From a checkpoint of a small transformer trained on Wikipedia.
Size: 11 layers, 3 heads of 32, MLP 256 SwiGLU, vocabulary 8192, 2.79M parameters.
Architecture: no biases in attention or MLP, untied embeddings, normalized queries and keys.
Training: a variant of Adam for these matrices, 160M tokens.
Each number is 200 + 20 x the weight over its row's rms, rounded and kept within 0 to 999. Layers, rows and columns count from 0. The size before them is the row's rms in percent of the matrix's.

# layer 2 attention output (transposed), 96x96, rms 0.0827, rows 90-95, columns 0-95
092,199,200,206,196,197,162,194,214,190,205,190,189,171,171,228,188,161,192,204,224,194,201,195,209,197,199,193,220,224,195,189,200,190,152,198,224,207,205,170,203,191,163,240,224,206,230,149,183,177,182,186,194,186,176,229,193,205,201,208,181,206,220,199,219,194,232,227,187,159,185,180,194,194,181,192,187,167,171,219,214,169,236,184,232,175,206,165,223,220,202,189,207,207,175,189,210
109,203,180,190,212,192,199,213,196,200,206,177,221,222,192,178,207,222,164,201,199,180,205,182,191,203,190,222,229,185,194,197,142,179,187,190,188,186,196,171,210,202,191,189,189,234,176,197,239,171,192,199,164,175,205,231,204,200,204,218,213,194,203,202,198,223,179,205,230,198,172,218,204,189,267,176,187,142,180,231,216,178,196,222,222,197,229,212,188,186,212,186,217,176,211,201,215
110,181,193,240,195,193,236,195,228,180,224,191,238,187,195,184,179,179,196,185,214,198,206,190,191,207,217,217,234,206,179,200,203,183,165,204,239,213,181,178,180,189,211,186,232,207,198,172,213,180,196,178,189,172,210,212,188,190,179,192,190,196,199,185,192,223,216,210,213,192,185,242,164,156,168,198,188,164,190,186,219,177,196,226,214,171,200,175,206,227,234,198,232,211,181,241,208
118,206,230,210,192,225,224,196,202,180,160,185,245,206,179,181,212,187,214,188,174,198,199,177,169,205,198,219,200,196,192,181,238,199,230,155,194,191,217,197,174,157,190,179,224,203,172,206,211,213,220,191,208,198,163,192,187,195,184,199,170,185,202,183,196,210,239,206,209,154,160,179,208,206,174,188,187,192,202,168,211,215,197,180,168,221,187,185,204,189,216,196,208,213,198,247,178
119,196,217,233,195,223,198,211,208,200,198,191,188,155,193,208,176,177,219,205,212,201,176,185,226,207,187,192,251,228,168,184,212,190,242,181,187,188,191,199,216,263,190,236,210,192,186,201,223,156,187,227,212,200,198,196,178,216,177,205,199,190,182,229,197,202,213,181,221,188,199,187,182,194,230,212,187,200,239,186,217,192,197,212,225,174,203,224,223,218,187,216,232,196,162,209,185
116,198,191,187,183,199,183,211,193,213,216,202,166,191,193,236,203,215,207,229,221,207,203,228,241,188,222,165,165,212,232,226,179,200,159,216,188,193,194,229,209,208,209,192,201,197,229,200,177,232,179,202,212,227,219,179,220,190,237,214,197,223,210,203,221,197,202,184,164,193,227,197,229,221,189,205,205,236,218,215,184,214,229,196,194,192,192,204,180,200,155,222,161,197,209,152,195
# layer 2 attention value, 96x96, rms 0.0901, rows 91-95, columns 0-95
105,165,242,215,156,211,219,217,158,208,185,195,197,219,185,195,221,197,220,234,190,214,226,211,219,193,172,230,178,157,213,171,225,223,214,195,202,209,209,206,211,164,199,180,227,187,228,189,192,243,219,203,196,224,191,223,235,204,199,186,170,176,206,232,221,201,224,188,196,210,200,228,198,211,208,192,212,188,208,195,217,225,232,226,223,213,230,195,202,191,201,219,207,225,210,218,211
102,208,187,169,166,219,207,241,201,192,173,243,189,194,200,170,171,203,166,180,167,246,212,213,220,198,179,213,206,165,181,224,202,211,221,180,174,203,225,183,221,213,192,225,224,188,196,204,200,226,201,205,187,229,218,224,214,200,183,211,178,184,193,230,189,220,240,192,217,216,226,202,197,218,194,216,235,204,195,181,182,234,179,192,191,179,209,186,168,217,190,197,190,166,198,213,221
109,232,193,165,190,196,195,184,215,224,184,243,197,192,214,182,209,165,191,215,198,194,222,176,193,174,189,196,222,197,199,214,178,154,192,221,201,205,202,263,184,206,207,187,206,196,226,203,200,204,214,206,191,196,221,203,173,214,163,194,212,188,229,172,209,176,190,201,211,190,231,161,226,214,226,216,177,207,199,206,222,222,179,196,205,218,186,202,195,241,220,198,196,164,218,234,242
122,208,194,207,214,190,192,200,209,220,186,239,204,179,198,220,171,200,211,180,214,227,205,228,165,219,197,188,175,209,173,198,200,211,168,222,172,218,160,157,213,188,209,171,193,192,178,236,226,220,200,195,197,202,173,220,172,143,239,219,238,212,241,211,192,215,202,223,180,226,174,203,227,189,204,203,231,196,197,209,215,214,219,210,212,219,198,217,186,218,196,221,208,199,200,213,209
117,209,178,210,224,192,197,199,229,202,203,184,212,187,202,225,222,231,216,220,201,145,157,200,183,206,240,217,173,222,232,204,198,176,176,183,225,190,178,168,170,200,179,186,224,224,198,193,182,201,181,213,216,198,191,191,210,214,213,224,183,179,187,173,181,190,160,174,194,194,210,209,166,186,191,216,213,168,203,201,195,154,234,189,185,193,180,188,227,203,207,188,191,217,174,176,174
# layer 2 MLP gate, 256x96, rms 0.122, rows 0-20, columns 0-95
118,196,183,193,185,222,210,199,175,207,190,207,227,221,195,212,197,199,193,207,171,196,190,180,195,194,194,219,177,169,252,218,212,209,194,181,171,168,216,196,205,211,195,192,203,209,226,170,191,198,186,212,230,172,226,220,228,195,208,186,165,180,215,189,205,243,154,209,233,217,184,226,191,223,184,203,238,230,224,223,210,151,224,206,216,216,220,205,222,189,209,165,180,219,193,185,198
091,189,190,223,217,201,218,193,197,220,190,173,195,237,195,222,195,207,233,205,211,227,205,248,202,172,230,178,170,212,189,178,204,141,171,218,185,208,192,198,233,179,212,236,175,219,182,181,202,200,207,188,195,201,224,226,215,164,239,181,205,206,211,201,192,204,200,222,224,178,209,194,223,224,196,204,168,183,202,161,203,181,217,227,203,197,219,176,192,237,207,195,185,210,193,179,222
100,213,185,213,209,193,182,236,211,223,176,185,193,232,174,203,191,197,197,230,204,189,195,221,243,183,203,214,215,181,194,226,195,221,196,170,195,223,218,218,225,199,196,179,214,214,173,168,239,221,197,191,187,211,180,168,207,187,239,223,169,190,177,193,192,212,211,225,209,214,147,188,200,205,221,189,224,200,225,231,206,176,245,195,178,205,218,236,188,216,205,189,216,224,198,201,234
105,206,172,185,199,234,197,174,189,213,215,218,231,192,171,193,217,191,229,206,187,223,179,186,190,183,195,193,199,172,201,209,186,189,220,217,182,196,173,239,189,190,233,212,210,199,204,227,153,182,213,204,177,186,190,220,208,227,213,181,192,244,243,207,199,205,182,186,176,255,208,181,186,198,220,201,206,221,227,184,210,225,178,159,168,220,223,208,226,188,202,177,204,214,199,226,207
098,210,219,239,183,232,213,181,211,191,222,173,217,195,222,219,207,176,166,222,225,188,212,187,176,231,220,182,220,244,185,228,211,190,200,207,187,186,162,209,186,202,200,182,215,183,189,164,212,208,204,170,191,172,190,190,228,189,208,207,200,172,217,177,180,240,219,206,165,175,215,193,154,183,206,214,214,184,212,193,183,213,180,204,187,184,203,193,189,221,201,214,178,169,204,232,234
085,182,198,185,185,203,220,215,207,182,200,211,197,197,175,216,209,189,182,216,229,178,181,188,145,182,226,210,207,155,196,187,197,207,214,198,183,217,172,242,204,214,195,225,184,205,212,226,190,188,208,248,207,209,164,184,180,185,204,201,205,198,183,211,222,196,226,207,207,142,237,163,210,192,206,209,155,205,192,185,211,219,221,184,168,207,187,211,206,183,217,219,159,216,193,180,200
087,215,184,205,244,199,207,203,226,209,184,157,209,166,207,207,184,216,168,234,209,215,214,198,219,202,202,198,224,265,167,194,238,241,194,222,183,199,202,173,199,199,189,194,193,179,176,205,197,167,226,205,219,199,195,179,179,197,218,213,190,166,170,184,213,199,182,184,186,245,226,174,215,220,209,179,231,227,201,189,200,211,200,201,214,225,189,226,209,200,200,220,208,205,187,221,187
116,235,204,190,181,215,187,205,228,199,187,209,210,227,201,175,195,169,189,211,205,205,159,193,194,193,204,189,184,198,223,174,183,182,179,214,165,202,226,197,176,181,240,193,224,151,231,199,190,199,209,212,226,224,212,250,209,184,220,176,198,189,206,225,222,217,226,188,208,212,223,228,182,236,223,212,236,200,216,219,208,189,188,200,239,210,192,195,207,188,205,185,234,213,197,243,190
102,183,206,165,205,175,213,226,182,208,221,190,219,193,210,184,219,228,193,210,212,198,232,205,193,190,231,204,212,206,243,211,177,218,200,219,173,224,210,227,234,192,209,212,198,254,213,205,228,223,185,197,172,184,217,236,211,170,202,191,239,159,168,171,218,235,202,211,184,196,190,216,163,197,200,197,224,211,192,215,168,200,204,194,197,227,215,215,184,174,181,189,182,169,204,206,208
098,180,196,176,231,205,179,208,223,204,214,199,210,207,151,201,195,201,233,200,222,213,176,190,166,225,205,187,157,198,207,199,166,197,163,220,230,177,165,179,186,212,238,195,186,217,227,180,205,219,185,178,171,204,213,204,198,204,186,197,201,207,214,193,198,222,177,225,204,201,180,199,190,220,181,200,208,177,198,184,174,203,167,261,159,211,193,178,162,209,216,210,210,201,178,187,196
097,209,187,201,203,227,199,162,195,205,206,247,223,224,202,195,219,188,210,213,251,191,187,168,224,204,225,198,231,225,202,223,156,194,174,190,176,173,204,187,201,204,179,180,168,192,194,221,177,161,181,214,194,175,176,195,196,221,178,198,185,189,220,179,235,192,168,232,214,202,152,201,207,220,209,198,219,172,193,186,222,238,183,197,190,200,198,208,218,211,221,203,193,209,219,209,216
097,188,228,175,190,235,210,178,182,169,204,202,218,191,160,167,169,181,199,168,217,200,175,155,187,177,185,220,189,210,199,224,216,210,182,156,188,180,211,198,178,231,218,204,216,185,184,170,193,192,219,201,224,205,193,215,210,204,191,181,172,197,206,161,188,215,207,202,193,155,214,255,189,228,192,172,207,179,210,204,167,200,201,203,201,189,223,169,188,185,203,210,211,203,201,200,174
081,180,203,226,187,204,177,234,168,204,202,171,201,208,181,198,191,226,199,200,203,196,166,211,180,199,232,165,216,194,233,224,224,222,179,182,240,227,181,189,226,176,218,198,236,208,192,190,173,184,213,184,217,223,218,206,202,187,206,196,164,202,193,186,195,210,191,193,183,160,168,255,229,199,174,214,199,197,213,191,165,208,245,209,216,196,181,198,187,212,203,196,213,190,214,203,162
092,178,209,211,177,223,206,220,205,185,223,166,185,194,210,196,193,192,199,236,188,245,202,175,199,199,202,205,213,194,212,207,176,221,211,171,196,177,193,213,251,183,205,176,231,198,192,205,218,178,191,229,206,241,183,186,230,178,200,220,239,214,238,243,211,186,177,193,195,195,225,196,226,202,169,185,194,192,209,167,196,183,183,211,179,210,223,209,216,230,174,204,207,184,206,179,158
102,229,192,215,189,196,214,204,231,238,203,200,204,187,205,173,210,213,185,187,188,197,217,211,181,182,194,207,194,197,226,205,175,171,165,203,198,207,180,209,197,216,218,194,254,193,194,179,197,205,194,204,141,145,180,244,213,196,167,193,157,191,213,163,186,211,220,214,189,189,221,229,183,187,199,193,177,207,215,187,192,170,185,190,224,195,218,203,207,199,208,161,239,193,184,200,210
105,194,181,202,220,200,203,196,215,188,189,178,214,199,186,239,217,182,199,194,194,174,193,194,201,239,220,175,240,221,182,203,163,167,187,182,219,203,193,175,211,199,217,237,218,203,220,186,202,202,212,205,190,175,203,189,203,226,189,207,181,214,166,225,220,193,181,188,180,185,242,209,191,207,189,195,193,195,199,228,206,181,179,224,217,182,228,195,231,182,157,132,207,215,175,221,231
092,172,221,142,165,176,192,195,209,190,207,210,185,233,220,191,202,214,213,237,198,249,235,205,186,181,184,200,207,198,207,212,220,181,197,201,161,186,199,176,194,154,209,197,196,165,216,191,209,211,231,188,205,190,220,195,201,193,214,180,180,233,201,206,183,231,169,207,204,208,225,190,233,183,178,192,157,205,225,238,195,166,207,194,212,189,206,186,206,201,199,184,189,187,216,171,188
104,196,190,204,202,176,201,192,198,224,202,197,175,188,208,197,234,206,198,199,206,192,223,186,199,194,185,205,237,228,200,198,191,183,197,224,201,180,216,173,214,208,231,189,207,195,211,191,229,185,227,212,204,169,185,204,173,169,211,181,156,217,194,173,184,236,185,210,221,204,181,259,201,227,222,204,220,172,190,223,213,194,190,229,214,214,230,177,192,199,196,146,183,218,168,187,249
103,206,203,198,188,207,215,185,182,208,194,169,155,164,211,226,192,162,176,221,198,184,177,183,240,186,220,193,183,223,175,211,199,195,231,188,165,184,175,191,232,213,217,213,197,207,201,225,223,178,188,182,155,202,190,172,167,189,179,243,224,184,184,201,215,222,179,216,198,195,201,206,192,199,220,222,225,191,224,215,241,191,237,227,215,186,184,214,221,206,197,195,195,187,209,176,189
115,144,189,175,200,184,239,214,212,194,203,212,183,199,179,208,213,234,166,184,193,186,196,181,207,208,201,214,208,241,208,208,179,195,224,195,223,179,192,201,180,190,177,210,186,208,187,210,183,188,214,195,196,161,208,186,194,179,178,212,221,217,187,199,194,196,195,220,215,190,183,222,177,159,196,197,188,165,215,195,182,202,166,229,202,172,247,221,187,235,159,203,212,211,159,233,223
099,187,185,172,182,202,186,206,175,225,196,218,218,246,179,204,176,238,215,220,230,192,192,217,195,224,190,177,164,185,222,194,180,223,176,190,160,216,220,207,209,221,191,227,195,224,171,196,191,210,188,191,212,185,209,239,195,209,226,192,208,218,187,155,176,225,190,183,220,211,199,195,201,199,183,201,165,164,197,220,220,221,171,175,222,217,208,201,214,180,190,191,219,172,192,220,239
# layer 2 MLP up, 256x96, rms 0.114, rows 0-20, columns 0-95
121,214,224,208,190,183,218,194,237,184,210,200,206,207,179,162,186,206,187,183,208,199,197,219,180,221,180,203,249,251,169,185,198,210,210,198,242,213,159,212,222,203,233,186,197,168,186,244,236,189,217,205,169,212,163,190,187,195,193,208,214,196,190,194,208,203,221,191,175,202,211,175,231,195,202,211,171,177,200,197,183,252,178,194,181,183,201,202,189,203,192,216,211,195,178,231,196
093,166,186,195,201,235,229,216,218,197,197,235,180,169,231,207,200,210,184,183,217,207,183,136,171,204,216,170,223,209,197,199,204,206,179,203,217,209,168,209,230,228,230,222,217,158,190,207,203,244,176,226,201,219,206,196,184,213,217,226,220,196,194,200,203,204,193,202,176,184,242,205,217,198,174,210,208,217,190,198,161,213,210,190,210,218,189,231,172,179,201,201,169,204,196,206,190
102,187,195,214,208,180,222,205,197,196,163,191,195,190,180,178,207,204,182,189,197,196,196,175,183,194,279,177,185,182,219,203,214,222,189,188,232,197,240,181,229,182,186,213,203,205,202,216,214,215,219,199,205,206,215,160,208,192,218,231,165,180,169,185,195,216,204,173,219,189,199,207,219,217,183,214,186,222,234,227,176,228,217,213,178,179,190,198,210,182,221,215,158,171,217,174,205
096,221,185,175,184,197,189,173,207,223,194,192,167,185,193,188,235,188,235,197,163,200,182,189,228,205,217,189,186,200,204,192,204,182,221,230,211,207,169,208,197,209,196,247,181,216,186,212,173,208,193,168,155,191,198,196,173,201,182,191,204,253,210,189,165,170,174,177,172,202,190,188,177,181,247,176,187,226,190,177,204,204,191,199,156,192,189,192,205,177,210,208,208,212,211,206,225
102,198,179,215,186,219,187,193,198,180,214,199,202,212,226,165,196,193,204,213,204,253,196,193,238,206,171,226,200,215,230,251,216,205,198,199,180,187,213,229,201,195,204,196,202,239,235,224,206,166,233,200,206,214,193,180,196,229,188,206,225,185,228,182,200,185,221,177,224,239,218,161,197,211,197,177,222,216,182,189,172,203,169,160,217,197,199,180,231,190,200,209,193,176,209,218,204
084,201,188,185,223,212,253,200,201,226,209,198,205,194,220,216,214,171,213,199,221,221,183,206,197,200,190,191,275,172,197,187,197,208,189,184,193,197,204,205,181,214,175,211,189,207,203,188,210,210,200,230,203,244,215,180,190,196,217,200,233,219,191,192,240,179,220,204,194,173,225,188,176,226,184,199,157,183,180,192,189,214,202,180,190,236,208,160,197,212,246,204,236,205,202,201,223
094,167,212,202,243,209,182,210,195,193,207,195,167,225,200,191,199,194,179,187,187,194,230,161,233,174,213,170,234,190,248,189,217,204,188,177,185,162,216,186,199,190,185,176,238,210,189,165,203,216,203,221,219,238,189,212,200,203,193,218,235,189,203,151,200,241,204,178,189,199,227,219,216,192,210,164,210,231,189,185,203,213,193,224,204,197,200,191,171,214,207,208,202,189,184,216,203
105,216,200,220,182,203,167,199,226,177,179,198,218,212,210,174,196,161,195,190,208,200,160,215,189,195,197,197,160,193,211,196,190,177,183,219,152,244,234,202,161,211,204,205,214,142,224,207,201,206,186,191,209,220,212,232,213,185,193,186,198,198,201,214,193,181,225,174,208,197,210,230,177,231,238,200,217,198,198,210,221,183,197,190,196,194,179,176,239,198,229,222,209,200,230,225,194
110,176,215,167,214,236,181,201,190,225,226,175,212,175,193,168,221,194,235,221,204,203,221,211,189,212,213,176,221,178,234,205,167,225,200,229,190,213,186,198,182,176,213,208,201,224,211,199,201,206,168,186,190,191,190,201,215,183,204,203,227,176,184,162,173,202,173,212,199,155,181,184,183,177,180,203,222,177,190,229,207,194,214,196,212,206,184,153,159,192,195,176,179,161,205,180,208
106,206,203,202,187,177,207,197,177,189,207,187,222,249,209,222,192,193,188,191,200,233,239,196,173,182,224,185,194,157,192,167,220,212,190,221,196,221,200,186,172,167,212,168,204,193,188,162,208,224,229,199,221,208,210,192,225,226,190,179,189,174,195,198,194,221,167,206,225,185,201,219,194,206,164,200,200,194,218,216,232,221,217,209,190,214,246,223,170,208,226,189,184,213,191,244,178
099,193,187,203,156,236,169,191,224,201,205,215,228,180,232,186,187,198,187,234,224,213,201,239,222,172,210,218,227,240,208,242,183,196,207,194,200,180,159,177,193,211,201,215,210,222,201,211,210,167,199,198,208,215,196,184,204,213,205,221,217,160,205,160,207,183,195,233,221,191,150,163,197,201,196,175,172,218,196,202,203,200,194,192,202,198,192,181,196,213,174,216,166,209,190,200,222
098,192,205,220,180,190,209,219,190,212,220,233,198,205,197,202,253,213,213,178,235,173,197,195,168,213,178,188,229,198,162,187,227,194,178,227,231,223,177,195,178,198,187,209,175,229,212,192,211,195,181,224,205,201,194,189,165,194,214,245,173,193,230,231,188,203,191,210,201,168,164,207,197,199,205,187,198,178,223,205,219,189,210,193,231,234,194,233,226,175,169,188,204,212,221,213,222
089,223,188,204,190,167,171,192,194,212,186,213,175,188,237,217,213,180,189,246,220,199,204,190,232,185,189,193,218,178,231,162,205,178,211,221,208,173,163,192,224,184,166,241,163,169,197,202,204,236,204,219,214,215,181,229,181,194,207,180,229,197,233,208,206,207,207,214,194,223,203,206,187,194,204,213,206,168,206,198,210,191,190,244,221,213,203,219,197,206,192,162,207,234,173,205,205
096,216,199,197,228,193,201,225,235,241,199,201,178,215,220,201,213,190,207,171,199,226,202,186,205,231,150,211,188,193,187,211,198,201,232,165,202,184,233,174,205,188,214,182,166,195,185,249,206,192,217,197,183,214,189,202,199,213,211,216,218,221,224,203,213,204,182,182,178,229,225,171,213,230,231,192,206,211,218,211,187,221,150,182,185,201,239,204,229,190,171,213,223,186,195,221,212
105,229,216,201,185,217,183,216,179,188,211,172,165,180,194,196,238,198,216,192,183,218,231,177,193,203,214,188,165,203,200,199,209,192,215,232,176,183,217,224,171,197,199,220,200,220,219,178,216,227,217,221,215,203,182,170,236,221,210,224,226,172,173,188,155,206,181,198,229,202,224,230,210,180,196,165,179,229,212,217,191,189,198,184,218,192,214,168,196,213,166,191,225,172,176,192,217
111,227,214,216,167,202,239,208,207,218,218,167,183,188,220,202,190,174,196,190,193,219,219,182,179,203,194,210,209,181,229,241,207,222,199,183,196,201,198,173,184,169,206,201,241,180,202,185,186,206,184,184,175,181,201,216,196,188,209,225,195,210,260,178,149,231,205,213,205,201,224,220,211,195,182,177,197,205,202,167,205,205,179,216,245,184,211,193,234,204,225,198,218,171,190,217,231
094,194,189,186,201,187,173,197,181,224,182,169,217,183,185,166,226,221,215,164,221,214,176,189,191,182,198,221,192,241,226,226,189,162,198,183,159,188,186,190,213,194,202,186,217,161,190,170,216,191,210,191,221,199,184,203,187,156,182,187,186,200,229,194,172,214,183,225,209,212,156,239,171,179,189,190,199,201,242,197,202,189,222,192,232,195,191,198,183,169,199,206,182,195,179,211,185
101,220,218,191,191,230,184,191,217,171,197,197,250,222,152,220,196,221,213,212,210,229,184,213,209,201,204,209,176,187,200,218,214,191,210,185,213,224,195,208,224,197,210,179,187,192,202,157,175,211,189,181,207,210,206,201,230,225,204,211,227,161,216,245,231,207,231,213,185,203,214,166,203,198,168,197,203,212,207,219,204,171,200,159,181,189,198,221,206,208,168,216,222,169,204,208,155
104,180,156,190,202,213,231,208,182,200,174,188,180,202,210,218,188,179,198,174,193,185,158,201,216,182,214,185,179,192,180,190,201,173,211,200,199,169,179,199,216,231,229,232,210,197,210,226,176,205,214,189,189,225,193,204,197,211,152,185,210,198,195,222,216,241,174,215,227,204,215,212,195,200,210,245,237,199,208,222,238,204,263,189,207,200,184,202,201,214,223,180,195,180,217,176,197
112,258,182,226,191,211,162,189,223,233,188,232,211,209,191,166,186,194,168,205,210,196,182,208,193,227,153,194,185,165,219,166,178,188,200,185,166,228,208,174,147,212,209,192,198,163,194,197,216,208,228,199,196,223,198,194,206,218,210,202,190,173,196,211,236,198,231,182,210,203,203,182,196,222,202,227,203,207,178,208,211,186,208,193,200,209,185,227,235,212,205,214,186,180,220,209,206
104,171,215,203,211,196,210,197,198,175,214,205,226,186,203,171,215,192,203,150,182,193,208,194,209,162,192,228,233,198,221,246,199,196,204,198,210,185,207,194,198,190,220,204,207,186,190,196,172,191,233,239,216,211,208,195,237,214,183,190,178,161,190,228,249,195,220,232,179,168,216,193,198,211,186,240,202,221,189,192,145,198,206,207,174,207,205,227,204,212,215,190,198,226,169,204,187
# layer 2 MLP down (transposed), 256x96, rms 0.103, rows 0-19, columns 0-95
107,211,187,210,193,234,233,208,198,210,212,214,233,215,183,232,198,206,194,186,180,198,191,187,218,208,179,214,196,196,224,198,208,204,214,141,197,196,223,189,181,202,212,203,214,210,226,190,189,192,226,224,230,179,194,205,241,209,189,196,172,145,205,189,216,218,174,200,211,226,174,244,195,213,171,205,205,204,200,216,186,165,207,193,218,196,222,213,180,216,183,146,200,176,162,210,173
095,215,179,193,208,176,173,194,182,219,228,215,204,202,220,234,206,190,174,185,226,200,166,191,203,174,207,198,192,173,196,235,179,259,186,181,187,226,179,153,169,199,198,191,210,195,197,180,222,230,186,180,170,202,202,182,213,202,187,211,168,194,162,194,221,206,207,210,186,206,200,213,216,186,210,197,218,218,169,241,200,221,194,189,202,231,194,223,225,165,220,175,199,222,175,178,192
103,196,213,200,222,217,249,198,164,189,191,224,206,167,207,203,195,212,171,183,205,209,204,197,161,186,207,177,172,240,210,177,200,173,195,239,189,183,152,227,194,158,208,224,181,194,224,198,180,175,191,207,205,185,201,216,181,179,167,183,204,205,241,191,181,196,180,204,175,173,192,174,174,200,196,196,202,190,198,190,158,219,172,190,222,183,186,169,185,197,209,196,188,186,209,222,178
099,185,207,217,199,185,182,191,188,179,184,205,177,163,237,202,163,189,234,203,190,162,205,218,190,205,214,165,172,202,172,229,218,211,195,211,174,207,200,188,182,185,193,229,220,216,186,197,193,189,152,178,239,189,201,179,218,211,193,219,212,229,208,215,193,202,211,198,204,180,174,203,216,187,244,159,195,187,189,200,204,178,176,204,203,191,248,160,205,193,207,235,197,172,182,184,206
108,203,210,207,221,171,187,194,221,195,163,227,215,224,205,202,194,210,245,206,215,208,192,209,198,179,165,192,178,178,171,191,235,203,186,200,230,234,188,248,200,189,192,194,213,230,194,198,162,181,236,230,215,183,211,235,190,217,183,186,188,218,197,202,216,220,208,234,208,199,212,174,201,200,211,192,192,232,188,175,215,179,250,192,192,184,215,190,224,193,198,162,241,203,210,199,204
081,205,182,222,183,196,172,181,181,217,184,199,210,182,217,205,200,212,185,194,206,186,236,208,181,198,160,200,156,238,189,213,210,191,164,213,206,191,203,185,187,181,200,211,203,203,179,218,194,196,202,165,178,191,235,224,181,201,210,183,213,168,217,203,181,202,219,189,219,187,181,245,209,181,200,173,230,175,220,201,206,188,195,233,227,213,200,211,230,167,159,196,175,214,250,186,163
096,178,213,204,216,199,213,210,204,205,233,218,206,203,209,190,207,222,252,212,211,197,155,177,221,191,169,241,184,170,191,203,196,194,202,222,208,227,183,225,188,204,204,206,167,199,239,195,172,166,176,186,178,170,213,193,224,202,167,184,178,218,219,224,173,201,226,198,225,206,189,199,195,154,205,243,189,167,198,197,185,181,205,184,202,184,207,149,210,205,187,206,209,208,190,187,205
099,211,189,186,175,190,175,174,204,178,214,205,172,198,214,182,226,139,223,221,213,191,179,204,188,219,210,206,178,169,184,178,198,204,202,208,199,220,213,180,219,203,167,222,182,196,204,231,193,210,158,205,203,195,178,210,196,215,196,219,230,222,207,208,197,193,222,181,207,182,212,156,207,234,240,188,215,224,220,165,206,215,201,202,167,197,192,153,215,164,215,230,216,175,191,200,190
107,205,203,182,190,188,196,206,236,194,211,181,224,179,221,180,237,209,232,207,215,208,213,230,192,207,266,218,234,202,221,186,200,214,227,191,182,180,196,206,198,197,185,215,210,236,201,230,204,193,193,221,194,182,191,200,202,178,187,213,232,175,168,177,195,244,209,212,185,189,179,194,149,200,187,182,210,211,199,192,162,172,226,197,221,233,192,200,202,180,182,219,182,173,179,223,201
105,202,178,190,202,188,221,184,190,181,218,221,230,210,205,208,228,237,203,158,214,189,247,210,200,192,222,188,203,210,160,216,193,199,219,190,180,213,213,200,218,206,164,173,204,191,164,245,212,179,201,214,206,209,202,190,205,194,244,185,205,179,192,175,176,199,201,193,199,169,183,198,215,203,195,230,162,194,203,213,231,191,226,206,196,199,224,221,209,192,202,179,178,189,204,252,149
099,203,177,202,198,210,195,212,180,178,164,245,204,171,200,175,212,200,166,190,192,197,182,205,191,192,251,180,214,192,231,224,198,192,240,205,195,237,181,164,214,235,213,221,176,177,211,166,181,183,208,180,199,205,213,203,197,206,179,223,197,216,224,209,199,200,207,200,191,202,190,230,173,185,199,182,170,212,193,138,219,211,198,190,199,188,199,171,185,240,197,241,209,199,210,211,207
098,202,228,182,222,244,191,229,180,193,178,185,215,173,172,228,167,202,215,209,198,241,186,199,219,210,197,210,180,235,220,188,168,204,220,167,220,224,208,228,190,241,220,187,239,200,171,186,188,219,209,188,208,207,210,190,175,210,196,189,206,204,188,213,198,213,195,185,198,249,230,197,208,201,206,201,163,205,183,179,211,223,169,177,194,161,193,193,169,182,228,176,191,212,199,201,209
094,187,225,214,207,174,169,205,198,175,219,190,215,188,179,217,219,228,170,189,185,221,186,214,194,189,191,190,150,218,199,191,210,196,205,188,213,221,186,163,191,227,212,183,211,202,188,186,185,178,177,218,222,197,216,193,193,213,204,203,214,204,154,190,158,208,222,200,207,195,191,216,213,205,210,229,180,217,179,198,158,152,258,157,232,192,190,228,202,224,180,186,199,213,194,194,209
095,199,187,178,225,204,188,204,169,171,184,232,192,180,215,157,177,165,175,231,188,223,216,205,222,188,198,215,220,229,187,177,198,189,201,213,240,219,184,219,215,189,195,198,198,236,205,178,175,185,189,203,211,210,199,183,178,188,189,189,210,218,216,207,193,196,207,143,210,194,173,190,165,172,218,211,175,213,178,175,212,200,195,189,162,200,188,198,194,189,208,183,172,214,227,184,254
105,223,183,189,179,196,189,202,175,185,193,181,202,180,185,171,219,194,193,190,210,213,228,186,206,205,206,215,172,176,230,210,248,182,237,209,181,195,207,140,214,188,208,216,221,209,196,208,197,208,211,195,216,227,182,189,234,218,221,210,199,208,173,215,163,207,181,185,177,192,185,250,187,194,205,152,166,210,225,207,199,209,211,211,224,238,233,197,179,189,213,221,204,189,168,210,196
114,194,198,197,179,185,230,228,193,188,191,187,183,196,196,206,212,188,204,161,184,200,226,201,182,223,217,207,209,181,214,222,161,186,186,194,217,188,219,172,188,194,202,208,216,202,178,217,239,251,194,188,176,181,203,190,201,209,175,200,191,205,198,199,229,201,199,178,198,228,201,211,187,251,157,207,236,193,224,203,209,241,179,199,254,247,187,208,194,202,173,174,188,198,176,216,183
097,199,199,210,185,187,166,213,218,197,221,187,201,204,194,191,189,227,227,224,234,240,228,208,186,162,230,211,182,201,229,189,190,185,231,237,194,190,191,221,213,177,204,181,181,150,196,227,217,170,215,218,169,184,204,192,207,216,164,164,180,210,206,207,197,242,210,231,194,202,239,184,232,189,219,176,201,202,240,218,186,182,192,200,211,201,190,193,209,193,207,190,199,198,228,182,219
101,185,192,198,227,228,197,172,187,197,205,166,232,215,198,189,185,206,209,210,227,198,201,177,192,205,182,213,179,214,177,209,161,204,175,193,202,205,175,228,203,184,181,196,203,226,200,175,213,190,181,213,212,215,213,212,246,215,198,189,228,191,225,197,212,219,217,210,166,192,192,210,200,161,125,180,180,185,209,228,208,176,239,190,197,201,199,211,228,181,193,145,200,207,216,188,208
099,190,208,216,190,223,198,198,213,199,192,202,191,187,191,204,191,199,182,191,192,204,198,211,201,203,225,183,179,206,149,227,205,196,218,218,207,176,169,201,212,214,172,222,198,183,214,216,216,187,183,202,156,207,192,202,185,190,161,197,206,208,234,195,179,199,162,235,236,196,212,167,171,204,203,221,229,212,195,226,255,198,238,192,221,168,169,195,167,232,205,231,204,176,186,171,180
103,192,220,209,221,179,213,205,208,178,199,180,205,208,212,191,195,252,152,162,187,220,207,202,204,204,163,238,197,228,212,227,214,197,191,189,234,182,173,207,178,202,187,179,181,205,196,182,211,188,208,215,160,186,194,201,195,169,203,173,205,213,215,178,211,205,202,212,220,145,201,230,193,169,189,206,185,202,179,238,201,190,191,221,210,185,227,182,211,219,168,162,191,222,226,195,217